Weights of a small transformer language model: 1.39M parameters, 88M tokens.
Each number is 50 + 15 x the weight over its row's rms, rounded and kept within 0 to 99. Layers, rows and columns count from 0. The size before them is the row's rms in percent of the matrix's.

# down: layer 3 MLP down (transposed), 384x96, rms 0.041, rows 378-383, columns 0-95
# gate: layer 3 MLP gate, 384x96, rms 0.175, rows 379-383, columns 0-95
# up: layer 3 MLP up, 384x96, rms 0.181, rows 379-383, columns 0-95
down378 105:31 62 25 55 71 37 48 49 40 47 57 74 53 33 33 42 14 29 13 49 56 67 26 44 68 56 42 41 56 20 31 31 27 76 57 51 45 62 59 35 45 46 46 56 76 41 66 72 68 60 49 60 47 64 41 59 68 42 50 63 60 41 34 47 38 69 81 43 67 50 49 35 42 51 39 32 36 47 84 42 48 40 08 71 52 51 58 46 64 38 43 44 45 45 59 55
gate379 104:73 51 47 45 65 40 62 60 36 27 40 59 59 45 32 42 56 57 34 53 58 50 44 35 35 42 54 36 25 62 50 51 43 52 52 55 28 28 09 39 55 65 28 31 46 19 26 31 62 60 32 58 20 27 34 55 53 34 46 49 80 36 35 36 63 29 59 39 44 80 62 46 29 46 65 44 63 37 65 67 50 37 65 65 28 32 71 31 49 60 37 32 75 39 50 60
up379 106:12 41 30 28 64 43 61 46 33 84 45 28 44 53 41 50 48 50 51 52 57 73 52 62 60 46 47 75 99 26 55 51 50 24 50 64 54 42 50 48 44 25 46 52 43 35 44 61 66 30 46 64 68 49 60 42 39 60 44 44 11 36 36 10 41 55 52 52 41 55 58 57 75 59 40 44 34 53 46 68 74 59 50 54 55 60 42 64 39 68 56 26 21 62 37 49
down379 099:63 48 33 54 80 69 65 42 44 67 29 52 49 51 75 64 67 35 38 67 71 47 47 68 79 59 60 49 40 62 67 36 51 28 39 49 58 70 32 36 42 44 41 33 51 37 46 50 37 51 54 36 59 54 66 42 59 43 54 62 58 46 44 26 64 26 18 60 52 44 68 44 94 59 48 42 47 78 20 57 17 35 57 46 40 55 38 31 17 67 25 52 57 56 53 64
gate380 094:59 41 71 52 21 48 56 65 52 41 56 38 66 60 45 50 34 63 51 19 37 36 42 79 65 69 63 61 27 64 43 44 38 38 52 58 44 35 52 28 49 38 40 41 44 26 63 47 89 61 50 37 35 73 54 73 49 44 72 32 49 71 68 46 70 27 64 60 39 54 45 31 45 16 43 53 27 30 51 49 39 41 43 62 42 46 40 28 43 29 50 36 59 36 55 93
up380 100:55 62 34 47 81 59 53 67 56 36 51 67 35 55 73 41 42 32 46 12 55 63 65 66 53 54 68 60 47 20 68 62 41 39 46 60 49 29 28 41 74 67 26 71 55 34 52 42 25 77 40 35 33 58 50 48 60 39 17 62 61 44 18 36 47 64 42 54 50 29 59 38 39 59 54 55 48 43 48 72 80 73 36 70 56 48 41 72 45 42 64 62 46 70 55 69
down380 103:71 30 31 09 59 78 71 73 65 51 69 49 74 72 47 54 65 50 75 35 54 60 26 41 39 64 29 43 54 63 43 37 39 46 69 50 38 57 22 51 79 43 38 48 41 59 64 55 58 47 38 61 29 78 43 67 38 36 38 37 40 59 38 38 72 50 52 57 48 53 37 41 58 54 53 57 57 64 44 29 69 36 52 32 27 44 80 54 77 34 57 51 68 32 51 73
gate381 110:50 53 25 41 47 36 42 50 46 47 48 76 75 64 46 67 19 29 43 53 47 52 55 60 56 68 72 64 48 49 59 18 45 68 76 56 57 53 34 45 31 49 34 38 54 41 62 68 51 57 58 38 44 51 45 38 54 31 66 39 40 52 62 55 61 43 63 14 54 47 62 47 56 26 22 63 70 41 44 67 71 22 65 65 27 14 55 29 50 55 48 12 73 64 28 53
up381 100:84 55 41 65 39 44 55 57 39 66 06 64 37 43 58 45 41 61 85 70 48 49 25 60 68 70 44 37 47 36 45 38 29 39 63 52 52 57 38 58 27 62 67 44 81 51 57 71 38 77 71 21 49 33 59 65 73 30 46 38 54 77 50 39 35 78 39 58 37 60 71 36 58 44 48 64 47 38 48 56 63 42 56 50 53 43 46 51 79 60 63 48 22 47 50 37
down381 104:26 49 39 60 53 28 42 49 67 18 71 22 36 32 44 44 53 46 22 60 62 44 27 50 77 60 75 31 39 56 32 79 63 57 65 56 40 40 68 63 42 49 30 55 42 46 71 61 29 54 42 44 48 11 31 27 41 40 52 42 62 52 63 83 59 51 51 62 43 46 45 46 26 32 53 34 89 51 33 45 54 63 59 56 38 54 48 49 58 42 75 53 62 30 55 32
gate382 104:60 66 63 50 49 39 77 62 43 39 48 48 64 41 48 44 30 12 59 53 77 49 42 56 77 68 43 38 51 47 71 50 34 73 54 70 62 48 54 48 17 65 84 39 42 45 57 54 56 71 57 43 46 35 43 33 61 70 67 51 47 50 53 68 47 56 52 31 57 32 49 33 29 39 21 63 38 31 43 27 36 55 63 49 10 79 51 46 37 37 37 74 54 66 23 59
up382 107:39 57 59 33 33 31 40 65 29 54 37 74 53 42 54 62 44 58 39 39 55 53 50 39 52 59 01 61 33 61 31 52 44 58 30 41 45 64 36 50 46 84 86 85 50 41 46 34 50 75 64 52 61 48 58 69 57 59 64 58 60 44 42 31 42 85 63 46 39 60 30 49 51 57 52 33 57 75 79 69 47 55 60 55 79 73 46 44 59 57 65 29 58 49 70 62
down382 100:54 32 32 46 34 39 56 56 44 58 37 36 73 57 25 61 39 65 45 75 80 47 59 69 17 32 49 63 85 43 40 51 67 61 45 51 56 41 42 80 35 54 45 78 39 41 47 64 84 48 47 63 73 52 39 65 46 42 68 49 59 70 56 62 72 69 36 36 48 50 38 55 39 56 56 37 36 61 44 55 36 43 37 09 50 39 66 42 47 54 81 59 34 49 46 84
gate383 104:59 23 63 49 46 48 51 62 63 72 35 34 44 38 38 48 45 52 56 66 51 41 50 44 46 50 55 62 53 71 59 47 56 42 40 52 34 25 60 51 32 62 41 46 41 86 25 54 55 55 58 82 44 15 45 11 58 44 50 34 49 16 42 50 48 10 47 61 20 64 47 76 50 65 36 79 22 53 46 66 52 36 42 53 53 43 61 62 65 46 40 62 45 62 47 89
up383 101:44 52 53 15 54 44 43 60 51 46 82 68 49 48 54 46 43 70 41 49 66 77 47 56 48 71 39 58 51 66 25 71 39 53 48 47 58 54 48 52 25 37 70 56 42 68 61 44 70 15 46 56 50 41 67 42 45 51 39 27 75 48 83 33 32 39 42 63 49 24 50 50 24 43 56 64 47 67 48 68 68 78 22 32 32 54 52 49 68 36 61 23 52 61 85 64
down383 100:35 52 46 54 41 37 55 42 46 39 69 38 63 56 31 09 21 43 64 57 30 56 61 37 50 43 37 54 53 38 56 56 33 42 46 48 87 40 50 62 44 70 47 61 78 86 37 44 66 35 49 54 72 40 44 27 60 50 63 54 61 08 52 50 47 41 38 33 76 55 40 38 61 64 68 73 59 60 15 51 38 52 64 36 38 73 59 56 61 51 30 79 55 33 55 59